config.toml
n_layer = 16
vocab_size = 1024
positions = "rope"
rope_fraction = 1.0
parallel_block = false
extras = ["local attention windows", "shifted keys", "gated attention", "value embeddings", "hashed n-gram embeddings", "capped logits"]
init = "normal"
weight_decay = 0.087
lr_head = 0.00673
grad_clip = 1.0
warmup_steps = 503
schedule = "wsd"
steps = 9975
dataset = "wikipedia_en"
Each number is 128 + 32 x the weight over its row's rms, rounded and kept within 0 to 255. Layers, rows and columns count from 0. The size above them is the row's rms in percent of the matrix's.

# layer 6 attention value, 256x256, rms 0.0837, rows 157-209, columns 192-255
size [100  97  98  89  94  92  96 107 104  82  94  74  93  96  89  98  87  92  94  84 102  95  86  84  90  86  95 104  82 105  96  98  91  92  81 101  80  86 102  96  89  97  95  93  86  89 110 102  96  84 105  90  96]
[[107 135 122 134  83  89  49  62 137  56 103 146 136 137 116 163 145 132 142  66 146 104 143 134 153 101 132 113 125 164 152 132 107 119 129 101 180  68 117  69  90 130 121 117 138 140 108 210 112  87  78 142 132 156 130 118 146 150  98 149 113  88  95 145]
 [125 142  98 128  78 120 110 124 102 177 109 118 110 143 121 173 149 141 126 110  89 130 137 108 181 137 113 130 114 141 119 101 137  23  97 152 161 115  74  58 120 141  98 132 119 138 147  99 159  97 116 182 116 127 136  95  76 136  90 107 128 141 155 170]
 [137 124 115 122 124 138 117 151  97 155  77 128  95 143 149 123  92 117 141 128 138 105 107 163  86  98  93 133 200 146 153 158 122 152 109 166  87 167 108 131  99  72 118  99 129  76 122 191 148 191 143 136 185 128 124 140 122 135 121  91 134 131 160 137]
 [133 102 125 137 222 100 178 121 111 212  95 202 172 141 113 149 134 169  80 116  92 134 117 125  99 133  74 152 138 139 150  72 109 142 105 120  90 121 141 136 168 171 159 134 165  64 157  58 143 125 151 123 119 120 155  96  99 128 155 130 168 155 141 110]
 [118 131 120 124  98 163 119 126 184 142  96 180  64 118  93 117 119 136  80 120  98 209 116 115 117 148 147 141 125 147 161 120 134 139 119 151 164 183 160 129  96 124 145 177 144 119 142 151 181 117  90 130 106 118 112 190 169 108 127 181 140 123 142 118]
 [130 145  97 128 176 112 164 160 157 121  71 108 144 150 125 139 112 122  70 109 150 110 133 195 111 155 149 138  86 146 138  74  80 114 108 120 108 118 153  80  96 127 128 155 186 139 129 112 164 137 168 124 147 160 168 128 176  75 140 122 131 115  94 158]
 [128 150  74 118 161 139 111 111  99  90 139 115 173 124 126 132 127 141 171 110  86 111 113 149 102  80 128 164 147 139 141 115 142 138  82 124  91 182 105 173 200 128 146 111  63  88  86 169 164 120 178 146 123 149 152 138 147 142 101 115 158 165 184  91]
 [147 109 139 121 120 110 167 141  97  49 154 139 107 106 160 120 153 119 104 121  96 139 141 168 127 151 106 170  82 105 122 144 118 158  96 187  84 144  79 232 126  72 161  97 108 111  92 145 102 143 178  90 176 111 104  75 107 138 126 174 127 123 183  98]
 [119  96  89 125  67 114 191 107 154 134 165 149 138 124 109 107 124 137 103 135 115 156 160 144 160 168 168 148 113 103  66  58 155 138  60 149 116 140 123  57 110 152 117 103 149 179 140 139 139 132  91  91 137 164  78 163 139 181 135 166 133 110  91 131]
 [173 112 166 140 117 113 134 117 139  67 160 150 174 125 113 166 121  84 127  77 110  60 107 101  56 160 102  98 126 163  66  78 128 189 144  89  60  92  94 120 109 104 138 166 131 190 112 174  78 131 106 168 170  89 114 115 137 193 168 147 142  60  82 122]
 [126 192  66 132  99 156  61 124 139 105 134  65 103 107 159 109 135 110 194 169 135  92  77 158  96 105 133 121 134 143  69 173 103 108 111 109  86  76 148 158 143 164 171 153 108 139  70 173  89 109 119 168 150 142 148  79 105 197 153 113 139  77 179 154]
 [148 121 120 133  95 110 132 104 118  96 175 162 105 124 134 148 144  99  74 155 100 127 128 119 175 156  90 107  77 152 116  96 155 151  98 150 159 103  60 141  93 134 130  88  69 146 135 120 129 159 133 144 117  48 100 155 149 168 120 142 106 144 185 103]
 [104  85 204 132 166 119 141 128 134 152 111 114 112 138  83 119 102 116  85 170 122 139 134 136 182 151 146 132 140 114  91  64 159 166 145 117 181 147  90  85 121 118 133 169 162 166 155 124 139 120 138 106 145 132  98 166 100 154 100  76 119 160 136 114]
 [134 109 123 126 163 109 161 144 115 142 121 119 156 113 172 119 151 132 110 123 145 111 109 127 120 140  65 105  72 138 146 157 120 143 160  99 145  93 139 175  94 184 165 144 129 103 146  91 117  65 154 154  89  91 165  33  78 137 160 128 119 145  83  33]
 [166 116 108 137 120 104 153 169 106  95 134 143  87 121 132 148 116  97  38 201 185 125 106 157 113 175  97 141  94 148 151 146  85 153 154 134 109 106 158 157  34 136 180  91 185  75  90 158 117 173 160 100 137  79 154 126 106 144 181 127 109  96 131 178]
 [164 123 167 136  61 146 155 141 104  11 164 134  96 127 163 127 131  86  94 108 145 123 109 164 111 150 139 139 123  99  96 145 121 109 121 163  94 162 108 224  86  61 101 108 133 119 132 190 151 108 142 187 154  52 126 101 123  77 161 122  67 150 163 137]
 [ 91 128 129 134  36  85 145 100 121 108  70 113  80 136 143  66 173 160 116 123 149 153 154 125 174 110 117 137  84 121 174 169 117 107 105 197 217 144 165 111  83 133  97  53 180 106 115 101 150 122 163 120 149 139 121  90  78 159 127 128  89 189 148 143]
 [113 140 181 127  91  65 112  68 174  90 112 115 161 123 144 109 155 136 110  97  91 139 141 120 112 166 189 115 132 138 145 131  94  98 127 139 189 133 111 106  71 131  97 185 153 104 117 152 110 112  90 120  70 126 128 160  85 121 125 148  87 117 117  64]
 [ 94 102 154 125 111 170  93 101  81  62 175 167 145 124 133 167 170 108 136 110 150 156 133 152 115 110  71 134  73 131 113 121 135 179  68  89 122 143 160 186 124 154 150 123  96 174  74 141 112 102 147 130 104 120 167 126 117 117 135 110 164  99 117  87]
 [157 126 169 135 185 113 135 155  99  97 157 162 179 146 120 168 122 120  81 134 177 114 130 149  66 177 122 143  93 179 136 167  77 154 156  89  85  90 163 147 159 160 134 115 143 120  78 105  78 136 163  93  89 133 198 189  98  98 107 107 136 118  86 103]
 [149 154  88 129 114 115 143 146 105 153  94 129 122 131 165 117 120 146  95  72 110 129 128 155 129 136 141 148 128 121 165  72  95  53 174 128 153 116  58 129  81  74 148  80 166 124 118  79 147 178 177 157 106 133 173  93 216  93 173 127 133 163 101 190]
 [130  95 148 122  65 141 212 128 174  84 146  96 118 117 141 144 106  95  97 109 156 102 159 104 132 151 183 125  73  79  84 101 136 136 106  89  96 152 167 121 112  90  80 150 170 204 152 123 147 148  96 136 176 122 116 117 181 116 190 173 127  61  85 189]
 [133 106 119 132 174 104 113 128 103 120 189 183 143 143 146 130 124 121  87 145  98 110 114 157 169 173 135 145 121 126 137 114 122  92 139 195 134  85 105 156 153 150 163 198 153 102  71 124 149 130 122 144 140 131 163  77 205  61  97 132 116 152 104 130]
 [138 125 145 131 117 143 135 136 150  76  86 121 156 117 150 111 116 112 175  61 136 117 109 145  79 130 149 151 148 150 111  33 108 170  97 110 106 152 111 120 116 137 154 132  94 164 136 179 116 220 190 123  92  81 130 189 135  90 215 140 112  91 154  61]
 [119 130 108 137 135 103  64  92 136 146 147  85 142  96 151 139 169 164 135 123  87 174 126 135 159 106 109 101  90 165 140 143 130 130  61  95 161  78 143 139 156 186 107 173  61 156 155  95 116 166 110 153  50 135 129 154 157 115 132 111 162 122 135  55]
 [126 117 200 131 139 127  87 119 178 141 127 105 194 119  94 146 122 118 111 110 161 136 112 101  75 111 178 131 123 105 134 129  85 127 159 117 137 202 158 127 160 142 122 172 157 139 109 148 125  74  94 104  89 114 134 152 104 125 110 154 147 107  87  73]
 [135 115  73 126 149 148 172 129 122 123 138 124 163 142 159 146  99 159  76 154 113 141 139 157 135  85 155 145 121 159 118  54 125 137  70 129 105 138 117 106 100 141 147  75 159 133 170 125 135 165 154 119  96 156 176 137 151 146 156 170 156 117 140 131]
 [132 127 135 121 118 148 113 124 102 124 102 185 132 121 147 132 141 134 155 181 127 149 147 140 146 167 126 119 129 108 147 111 109  73 163 147  80 112 124 134 150 158 131 134 128  94 129 139 207 122  80 160 151 160 136 134 115  78  53  33  80 136 170 125]
 [126 116 159 123 139 139  99 160 132 190  72 124 150 135  89 116 133 159 146  89 127 165 147 160 110 202 157 134  63 111 115 123 129  83  91 173 150 112 148 148  96 127  90 174 120 162 128 116 184 151 121 144 132 196  96 116 125 146 163 126 130  99 122 107]
 [125 112  96 128 116 110 138 166 137 146 180 145  91 112 182 121 170 105  73 125 119 157 154 162 205 138  52 102 118  76 134 126 149 108 136 156 185 155 144 134 119 128 149 151 151 122 144 162 141 134 130 120 115 117 120 127 173  98 163 126  98 139 129 150]
 [118 100 126 146 192 151 162 132 106  93 123 153 186 154  72 154 119 118 107  92 121  89 133  96 109  98  84 152 130 159 122  77 143  96 169 162 128 109 100  87 109 116 128 107 113 125 131 126 167 157 176  95 128 127 153  92 110 136 120 116 131 127  89 119]
 [116 109  62 137 213 125 192 163  94 125 129 182 128 147 120 113 119 127 162 132  73 104 120 157 126 117  74 143 169 116 119  81 170 146 118 146 107 128 139 112 136 155 174 129 124 123 128 144 126 126 150 119 175 137 120  93  99 150 190 173 150 141 106 166]
 [148 115 143 132  56 128 118  96 148 100 104 128 115 136 164 131 190 119 103 144 184 131 165  83 137 134  31  84 100 134 157 177  97 127 202 182 123  90 154 137  77  93 149  93 179 133 114 141 132 111 139 123 112 133 125  81  50 145 131 102  95 104 107 108]
 [125 144  93 129  66  99 200  98 168 138  52 107 126 133 152  96 148 133  77 118 138 119 161 113  83 130  98 118  63 128 141 171 116 123 151 170  97 160 154 125  71  98  96  87 121  90 148 193 164 178 132 155 147 122 114 133 143 120 146 122 104 138 104  91]
 [151  97 124 117 141 116  42 115 129 223 122  88 107 100 160 151 125 156  99 163 157 154 153 101  62 160  98 130 133 142 126  83 147 148  95 104 122  96 177 118 140 159 123  92 141  86 160 183 124 129 145 129  44 126 152 140 106 144 118 156 162 103 125 149]
 [122 129 132 137  87 100 116 117 155 158 165 102 123 100 179  87 120 125 112 143 193 132 124 146  94 143 178 143 106 104 157 164 110  59  87 116 108  90 138 168  74 157 153 121 160 143 110 147 126 181 118 169  70 130 122  93 187 112 163 148  91  58  88 124]
 [143 157 129 121 102 151 169 119 107 126  48 123  55 150 151 113 140 148  60 173 136 185 135 113  93 133  86 131 143 167 149 200 119 116 169 168 142 129 143 216 114 115 121 140 124  57 166 155 166  83 102 150 156 158 127  81  89 103 101  92  99 156 159 118]
 [137 117  91 129 130 100 125 173  83 160 132 184 133 124 159 114 127 148 161 148 131  96 160 156 179 165  77 118 173  90 156 172 130 152 135 179 128  63 122  98  94 114  97 117 119 125 167 112 125 167  92  99 145 138 106 127 125 140 109 149 100 112 162 180]
 [130 146  91 128 104 133 204  81 153  23  93 158 104 124 159 145 151 149 152  73 136 138 160 136 141  84 133 126  71 140 159  95 113 128 123 120 103  86 138 103 169 122 172  89 162 128 134 121 143 120 146 121 169 161 128 151 176  83 135 131 120  99 153 138]
 [120  71 158 141  98 126 149 114 130 138 102 161  87 134 124 137 124 138 118 154 183 131 162 162 139 212 205 143  84  91 181  88 146 133  86 141 155 120  81 100  53 129  86  78 117 155 129  88 136 153 160  94  80 103  75 198 195  89 129 174  88 137 126 138]
 [130 136 131 133 200 179 116 105  83  99 177 149  95 152 143 176 113 105  99 171 103 142 106 115 147 115 115 131 119 162 162 102 157  50 164 151 142  95 102 151 140 175 158 158  52  81 114 118 157 106 140 153 129 114 183 138 161  92  63  67 120 149 137 104]
 [138  93 200 129 147 157 169 127 140 125 123 117 133 108 175 148 132  91 120 122 140 130 140 119 157 166  99 118 147 102  97 104 157 100 152 112  94 100 115 191 123 136 176 154  67 175 140 197 129 154 136 129  95  84 118  99 122  98 193 151 105  33 176 133]
 [140 171 166 123  73 120  84 105 107 115 132 131  81 128 124 136  88 119 120 150 130  88 102 106 184 135 164 101 171 108 149 168 124 113 157 121 161 105  56 166 131 119 109 142 104 117 125 101 135 120  67 153 177 113 129 166 189 110  70 143  93 121 159 149]
 [144 174  63 114 136 124 134 155 128  60 140 157 118 138 110  99 137 124 167 155 135 126 150 126 131 129 176 129  88 102 126 150  79 176 199 149 115 111 153 149 173  93 102 150 126 170 100 103  82 128 131 120 158 202 111 165 189  73  83 103 126 149 160 192]
 [129 119 141 118 133 124 172 132 134 139 148 157  99 129 162 101 150 112  80 207 144 155 159  92 184 182 117 126 134 122 199 109 139 119 121 171 152 136 114 134  90 143 220 141 193  93  96 122 114 135 140  71 107 138 112  75 110 128 104 147  99 180 136 166]
 [125 153  83 122 117 141 120 129 128 127 123 155  66 134 127 138 109 132  95 172 134 143 134 119  88  83 142 138 158 165 120 142 132 158 142 149 133  89 134  90 170 114 187 165 255 112  81 130 116  91  64 128 135 153 119  91 173  75  39 155 168 111 131 203]
 [107 130  92 141 125 129 120 148 131 109 106 155  43 166  93  96 115 131 116 177 114 155 135 160 160 133 175 123  47 166  72 147 150 124 166 176 154  78 161 122 109 139  52  98 160 148 196  33  69 110 149 136 146 150 117 147 148 164 153 137 156 168 102 192]
 [106  92 156 119 202 126  97 105  88 138 168 119 182 114  97 170 166 130 100 102 140 109 195  91 179 126  97  62  95 149 173 121 159 144 134  84 191 139 115 114 138 145 111 191 121 153 170  82 129 140 163 101  89 176 145 152 136 112 118 134 153 130  93 115]
 [141 151 150 123 135 102 120  98 146  95  79 109 113 130 185  92 139 146  83 143 106 148 128 182 168 180 131 149  86 115 108 189 115  77  84 182 116  82 141 192 146 192 107 129  95  76 123 115 150 152 114 121 112 109 134 144 143 164 166 167  80 124 171  58]
 [136 123 128 133  76  96 164  81 114 116 155 163  69 141 138 140 143 137  68 156 132 122 116 111  68 129 127 104 123 199 154 153 129 157 106 155 135  73 136 189 125 123 112 114 153  84 121  79 114 121  71 195 153 117 122  90 131 134 150 155 135 139 102  85]
 [139 142 113 127 145  70  73 129 118 101 143 138 125 147 115 128 123 109 131 135  77 119 130 112 151 135 131 102 167 133 120  77 156 154 143 164 155 104  51  82  87 102  80  98  76 118 153 109 115  90  89 164 149 134  77 147  89 190 110 126 107 114 130 119]
 [105 139 102 122 140  89 171 115 160 163  47 119 122 135 130 100 108 166 160 140 101 151 160 138 184 125 144 141 161  91 144 169 118  91 158 149 155 136 130 117 136  90  98 103 154 103 167 104 134  76 128  96 132 167 130 135 133 100  87 146 105 165 165 157]
 [144 158 103 132 155 135 133 181 112 199 137 120 106  96 130 108  98 128 146 151  86 149  96 109 132 122 121 135 199 117 150 107 153 144 156 128 162 131  76 115 153 123 146 190 150 152 161  93 104 149  97 144 101 109  97 133 142 140 130 160 164 137 145 163]]
# layer 6 attention output (transposed), 256x256, rms 0.0891, rows 157-208, columns 192-255
size [ 99  96  96  92  93  96  96 105 103  82  92  77  90  97  91  95  91  92  97  89 102  98  88  88  92  83  96 101  86 108 100  99  92  93  84  88  82  86 100  96  90  93  84  90  87  93 106 101  98  85 105  87]
[[189 147 110 167 110 102  68 132 158  86  80  90 100 118 172 168 140 188 100 110 139 118 175 158 128 108 140  62 122 140 164 140 103 154 124 151 154  59 139 139 131 120 122 118 111 164 109 171 188 160 126 140 149 165  85  77 117 138  83 139 123 154 168 125]
 [ 63 131  76 197 108 106  66 126 168 116 178 136 100 115 125  79 120  84 135 134 162 130 160 110 114 105 152 163 144  91 143 218 160 104 141 122  55  82 112 130  91 104 140 152  98  81  86 202 134 144 160 140  91  93 152  86 107 136 138 110 140 161  92 114]
 [133  94  95  25 124 149 142 140 121  96 151 120 103 144  89 174 164 109  95 140 121 158 118 169  98 133 136 137 150 113 150 131 176 122 102 129 102 111  73  88 158 174 120 143 136 207 140 166  86 139  87 152 123  92  95 187 127  99 144  51 131 123 155 127]
 [114  77  91  22 183 104 114  95 119 131 140 124 187 118  56 169  87 109 186 121 156 121  90 133 111 119  81 157 147 127 139 120 139 153 117 141 113 120 120  65 143 161 167 140 136  87 151 117 140 118 116  78 105 153 201 164 120  94 201 153 152 134 128 101]
 [203 145 134 104 105 193 112 152  70 180 138 142 122 171  97 135 119 136 114 127 147 102 137 180 197 145 145 116 129 115  92  80 153  98 146 149 130 184 170 137 159 116 166  89 120 114 138  92 191 123  93 137  93 112 127 131  78 152 132 117 194 131 146  51]
 [144 139 129  39 119 172 133 178 120 122 191 104 162 103 133 100 131 152 167 143 112  62 157 186 144  99 128 144 159 136 160 106 117 148 103 122 131  99 139 127 136 117 136 108 133 164  83 133 210 135 138  99  81 117 106 103 118  79  80 132 135 155 121 116]
 [ 95 119 122  58 145 149 148 145 134  92 135 170 118 133  82 106 116 133  97 134 113 120 108 154 112 128 170  98 145 116  80 149 119 156  65 107 119 147 106 101 160 122 150 181 128 153 147 151 144 107 105 186 120 136 144 119 170 126  82 116 119  91 181 110]
 [ 93 132 133 120  97 136 119 119  91 111  96 159 106 132 135 115 151 162 170 159  73 156 139  85 124 138 125 153 146 120  97 113 142 127  72 164  79 173 138 152 125 150 144 148 126 140 146  89 131 160 160 192 121 116 136 103 178 117 193 165  80  61 191  87]
 [144 110 130 179  85 176 115 105 151 193 145  88 195 110 163 116 182 130 131 121 129 127 150 152 110 141 158 208 128 112 138  62 118 133 114 127 103 156  72  99 139 141 121  82 155 149 118 127 119  77 104  98 178 116 104  83  68 199 120 126 134 155  90 141]
 [167 185 165  52 135  72 131 163 147  87  80 148 122 112 134 110 145 119 154 137  66 101  78 155  71 120 121 116 100 112  83 156 141 163 101  70 133 140 149 151 126 147 128  93 143 172 119 155 107 144 132 169 179  92  88 120 147 128 113 103 147 147  89 140]
 [128 172 114  71  93 108  94 104 156  92 124 125 111 120 137 129 142  90  63 132 112 132 117 150 123 133 141  71 152 137  72 150 136 112 103 110 145 142 154 162  96 103 129 131 169 142  48 193 102 100 122 149 179 144  72  89 121 145 139 109  71  97  97 158]
 [ 47 120 103 146 130 119 100 110 147  75 130 135 117 101 109 135 140 139 133 111 147 176 108  79 127 156  69 173  79  68 174 194 157 123 112 102 115 117  83 111 139 133 127 122 126 147 100 179  98 118 128 127 162 127 148 176 175 132 179 162 157 151 124 107]
 [126  94 157 255 160 127 180 165 183 170 112 120 143  69 126  90  90 156 158 135 126 119 134 139  95 124 138 191 136 140 167 119 145 126 150  71 164 137  52 131 156 138 121 121 106  96  99 135  99 152 130  81 141 131 107 163  92 137  95 157 193 164 112 148]
 [129 113 118 255 158 109 125 143 120 165 112 164 149  85 140 128  85 135 186 166 144 140 105  98 124  47  98 146 105 147 150 192 112 120 138 123 131 148 155 124 101 111 140 135 129  94 131 122 137 100 174 104 163 168 106 121 153  37 166 164 112 173  83 127]
 [190 111 141  41  98 162 122 127  84 117 130  81 134 160  65 174 151 126 142 165 159 110 107 126 146 124 116 142  98 132 158 164 120  96 122 185 103 114 104 126 145 175 123  87 177 157  83 138 120 160 111 119 193 144 102 186 119 105 178 108 121 156 133 135]
 [128 126 188   0 100 171 152 168 122 100 142 154 105 165 137  93  95 109 149 170 124 115 109 106  96 102 134 157 107  80  69 210 163  92 125 143 121 209 124 161 180 154 132 120 131 132  90 151 128 175 155 200 158  61  71 163 155 123 126 128  76 105 105 110]
 [ 81 113  71 255  93 165  87 103 145 154 116  94 127 102 155 107 143 105  93 126 135 173 210  91 113  73 128 194 121 127 185 127 112 158 147 165 116 143 110 118 132 120 131 127 159 171 170 137 111 138 119 116  94 126 149 108 119 147 143 143  94 132 146 118]
 [160 147 129 203 106  99  83 131 182 157 136 125 162 109 140  94 122 165 101 180  92  89 185 121 170 120 167  91 147 151 142 117 133 141 145 145 117 149 158 121  91  82 117 132 130  90  80  85 105 140 131  96  82 132 106  58 120 143 109 135 145  82 144 112]
 [130 128 144  71 116 121 133 150 154 121 104 177 138  68 157  88 160 130  98 124 159 166 128 114 155 128 123 178 117 142 111 125 118  95 104 132 131 142 116 185 150  60 113 121 161 130  91 133 135 146 151 140 100 170 158  74 129 152 115 148 109 175 155 151]
 [164 133 144   4 131 110 143 119  56 107 123 111 138 142  74 132 131 156 152 155 136 106 135 144 176 114 123  65 115 148 169 160 126 145  75 131 129 118 152 156 158 123 110 117 142 152  91 115 129 163 150 125  98 137 119 130 147  66 133 125 111 124 132 138]
 [142 192 141 224 125 145 144 166 123 152 130 167 116 159 117 122  76  91 171 149 118  49 146 111 128  78  94 165 130 116 120 148  97 152 144 120  87 107 145 168 117 114 113 124 128  71 147 122 169 107 191 133  44  64 210 152 239 101 109 134 122 126 130 115]
 [126 146 182 126 111 164 151 189 165 117 149 131 122 161 198  96 136 126 106  83 161  84 120 191  87 167 161 146  87  96 100 134  96 110 150 127 123 163 127 132 127 134 117 106 117 182 125 102 150 145 119 176 154 135 124 140  57 228 113 108 183 173 108 103]
 [105 109 169   0 158 154 107 130 126 151 142 156 153 106  99 127 127 144 159 146  80 112 114  66 165 123 121  73 142 119  92 107 153  81  99 175  96 101 162 137 139 138 178 110 109 101 129  88 155 133 168 170 134 131 182 130 161  38 160 183 133  82 150  92]
 [137 143 137  78 139 105 148 160 116  99 164 176 145 140  85  93 101 182 140 185 110  91  70 145 126 131 126 150 159  91 125 131 192 175 123  54 125 156 153  93 134 143 107 151 117 183  87 102 176 132 105 114  79  82  96 138 156 143 114 108 172 135 145 127]
 [ 71 124  77 221 113  80  75 131 165  90 153 131 134  74 137 122 142 152 106 113 110 151 122  84 154 135  99 107 129  93 160 151 144 128 103  73 135 112 164 108  91  96 138 175 115  99 109 121 112 115 157  91 107 150 170  94 190 162 114 158 162 117 113 118]
 [176 164 162  45 112 110 129 139 134 174 124 120 152 153 114  89 101 115 150 163 150 116  97 189 158 120 176  65 143 172 109  84 133 117 129 152 159 184 181 120 163 132 127 129 111 110 127 104 189 153  99 166 122 117  98 102  46 132 133 108 157 109 126  96]
 [135 167  91 163  93 156 116 134 125 134 117 149 144 121 131 193 163 178 135 145 132 134 155 114 105 157  85 127 136  63 152  51  98 120 101  94 128 115 121 102 146 177 105 167 140 114 114 134 176 131 137 108 103 122 159 123 133 182 116 137  78 127 143 123]
 [114  56 125 121 156 123 106 114  88 113 155 116 156 142 113 160 108 144 105 144 140 122 145  70  97 110 134 127 108 146  83 159 184 125 151 136  86  91 106 148 177 109 156 127 157  32 110 169  74 116 121 114 151 145 124 110 143  59 105 150 109  99 105 149]
 [100 128 100 150 113  73 107 111  94 159 167  96 160 118 179  82 131 128 111  65 110 133 158 149 131  76  88 128 180 124 111 105 156 143 132  75 118 132 132 128  98 101 110 118  88 141 155  99 118 132 153 131  88  69 146  59 108 141 149 137 151 173 115 103]
 [ 94 134 102 123 130 152 110 122 215 160 194 150 172  87 169  96 128 144 153 158 132 122 139  82 110  98  85 168 189 106 150 107 172  86 176 149  96 141 134 167 174 148 140 147 142 128  94 127 132 134 108 121 139 118  98 154 134 164 104 119 175 158 107 115]
 [136 124 172 233 213 105 192 157 138 118 100 188 119 138 100 110 128 112 174 152 101  98 113 142 123  81 144 118 120 167 142 105 123 152 131 100 123  97 116 106 135 147 145 158 112 153 158 150 201 157 141 174 116 116 161 122 115 112  69 127 116 121 189 142]
 [148 125 131 161 161 160 160 132  95 150 106 158 150 116  95 113 159 142 182 106  54 115 144 127 123 115  99 154 176 118 131  67  71 143  88 162 151 127 138 119 140 130 151  88 154 191 185 115 170  96 125  92 149 125  85 118 149 117 161 148  60 144 139 159]
 [147 147 129 193  87 119  66 111 122 128 127 140 130 125 134 129 145 144 153 197 126 154 199 103  93  44 136 132 152 163 137 132 169 105 176 157  53 116 171 178 129  80 137 117 175 118 120 120  67 166 149 167 131 158  72  98 104  90 134  92  90 140 115 147]
 [166 125 129 246 113 160 123 157  88 161 152 145 171 186 164 171 119 118 114 181 128 114 177 119  83  91 141 110 119 164 122  92 189 137 171 127  98 187 105 108 104 128 152 112 148  89 181 137  93  99  76 157 145  74 141 125 125  90 101 100 106 100 106 130]
 [144 151  89 112  73 112  72  72  87 170 137  83 136 128 198 223 114 108 109 100 162 149 115 101  89 135  96  49 141 116 149  84 102 105 128 147 102 102 159  84 112 161 104 104 129 104 145 120 130 133  95 115 157 155 110  98  71 176 144  92 158 126 117 135]
 [157 145 125  95 111 155 147 145 125 170 170  89 171 160 181 172 112 104  98 132 164 104  97 111 171 120 161  95  81 150 109 102  49 129 167 169 125 142 167 127  74 105  88 113 121  87  83  68 119 124 129 119 177 169 165 115  80 169 150 114 121  51 110 132]
 [128 100 142 199  92 165 106 117  65 147  74  94  96 177 140 168 120 132 124 146 108 153 182  79 157 102 104  98 129 148 119 151 177 102 156 133 108 151 109 125 124 140 148 106 113  97 160 137 105 148 146 154 140 136 129 147 152  50 143 130  71 128 114 108]
 [ 99  60  58  71 124 127 103  85  83 123 126  87 113 110 141 174 177 111 133 119 127 177 175  99 106 149  61 135 161  90 176 129 145 126 122 159  90  49 111 107 110 150 136 141 110 194 149 123  97 118 103  92 160 134  88 145 147 107 174 140  78 147 139 132]
 [153 116 137 145 138 154 100 114  74  75 132 139 113 194  86 197 127 247 130 104 138 105 191 156 114  91 138 130  61 135 128 125 132 194 108 140 134 112 168 138 173 139 131 107 150 150 152 152 166  90 101 146 103 137 109 152 169  74 159 108 125 127 173 108]
 [145  93 102  81 114 167 130 114  53 162 161 135 169 128 137 124 121 155 135  97 183 167 135 100 171 157  77 204  98  63 193 107  80 119 104 188  90 104 121 100 130 105  63  88 126 125 110 103 109 126 137  94  54 115 164 157 129 129 146 154 158 148 161  88]
 [107 117 190 130 181 174 162 152 113 102  91 188 109 143  92 132 124 144 151 111 133 123  60  84 188 134 116  47  80 124 120 174 136  65 130 122 165  85 120  84 154 113 157 131 105  80  86 162 146 176 188 151 151 137 206 200 141  63 110 175 123 112 127  59]
 [124 127 201  68 145 114 151 122 129 136 133 180 135 109 164 120 108 106 179 120 162 136  81  90 156 169  72 162 156  90 106 126 172  75 172  84 143 126 148 171 117 140 127 116  78  86  69 131 132 156 129 143 133 134 145 146 113 151 141 148 190 182 109 105]
 [122 109 140 255 149 130 153 126 124 112  75 124 109 134 120 149 105 154 105  99 154 107  92  69 156 197 108  43  62  94 102 197 127  76 142 147 103  98 111 145 133 140 145 107  94  95 126 161 114 141 146 129 139 144 185 180 185  90 139 176 148  85  95  82]
 [147  94 102 136 146 122 123 133  66  85 115 104 105 171 154 157 116 154 130 133 107 126 163 109 104 172 114 115 118 190  96 112 131 185 105 147 144 100 149 143 157 129 149 141 149 163 111 115 155 133 117 163 179 155  67 142 182  70 110 155  77 126 146 129]
 [120 138 123  56 118 181  95  91 130 190 131 107 120 128 119 127 178 167 146 174 130 175 163  95 144 121 123 156 147 173 152 107 124 124 165 191  81 108 140 158 103 140 139 114 126 102 144  64 101 115 144 153 151 184 130 144  85 117 162 136 135  97 156  89]
 [170 150 170 100 118 172 111 155  98 113  93 122  55 167  51 192 141 146 127 112 156 121 150 109 147 158 185  99 101 165 111 130 129 121 132 167 152 105 151 123 148 153 179  79 116 123 111 106 160 121 133 156 113 177 127 160 123  66 154 151 142  87 150 127]
 [131 115 103 117 135 143 150 144 107 123 151  79 150 174 172 142 104  71 151  67 131 132 154 102 170  99 118 192 111 161 173  98 123 155 157 115 165  99 102 106 146 115  83  82 109 133 140 121  96 122 150 137 147 120 139 153 111 121 168 143 125 185  72 188]
 [119 131 147 148 178  37 113 145 193 168 171 163 128  69 182  78 127 166 126 125 122 140 135 122 126 101  94  82 129 149 168 139 137 132 149 112  84  84 146 164 133 118 127 161  59  81 167  91 123 169 159 175  98 166 201  93 133 151  98 123 204 182 167 137]
 [ 90  98  88 147  92 192  93  80  84 143 114 105 177 145 164 146 128 160 108 113  94 137 171  63 190 115  89  87 168  57 124 116 178 104  63  88 139 142 114  81 135 141 138 133 113 146 132 104  99 149 141 135 122 138 165 111 195 126 145 187 109 103 106  65]
 [125  92 161 119 107 155  80 110  95 101 106  84 122 161 124 189 149 136 106 100 141 152 125  63 136 100 105 108  45 113 118 189 108 116 141 184 103 128 121 105 132 172 115  89 155 151 141 134  86 160 164 139 182 124 143 179 131  99 191 139 118 127  69 101]
 [133 157 102 151 124 106 146 104 160 104 124 158 140  79 131 104 158 175 175 135  70 156 105  67 141 160 131  96 149 116 140 129 139 116 129 152 110  75 124 108  59  81  88 133 111  86 108 133  69 172 130 112 169 135 102  99 172 132  87 152 105 101 110 157]
 [105  75  85 255 124 172 121 149 127 157 108 125  99 139 150 145 112 115 104  82 164 127 232 123 147 155 116 132 140 105 166 113  93 147 126 128 124 104  85 106 105 101 161 136  82 111 203 126 158 102 145  82  71 146 132 121 159 108 125 155 100 142 150 111]]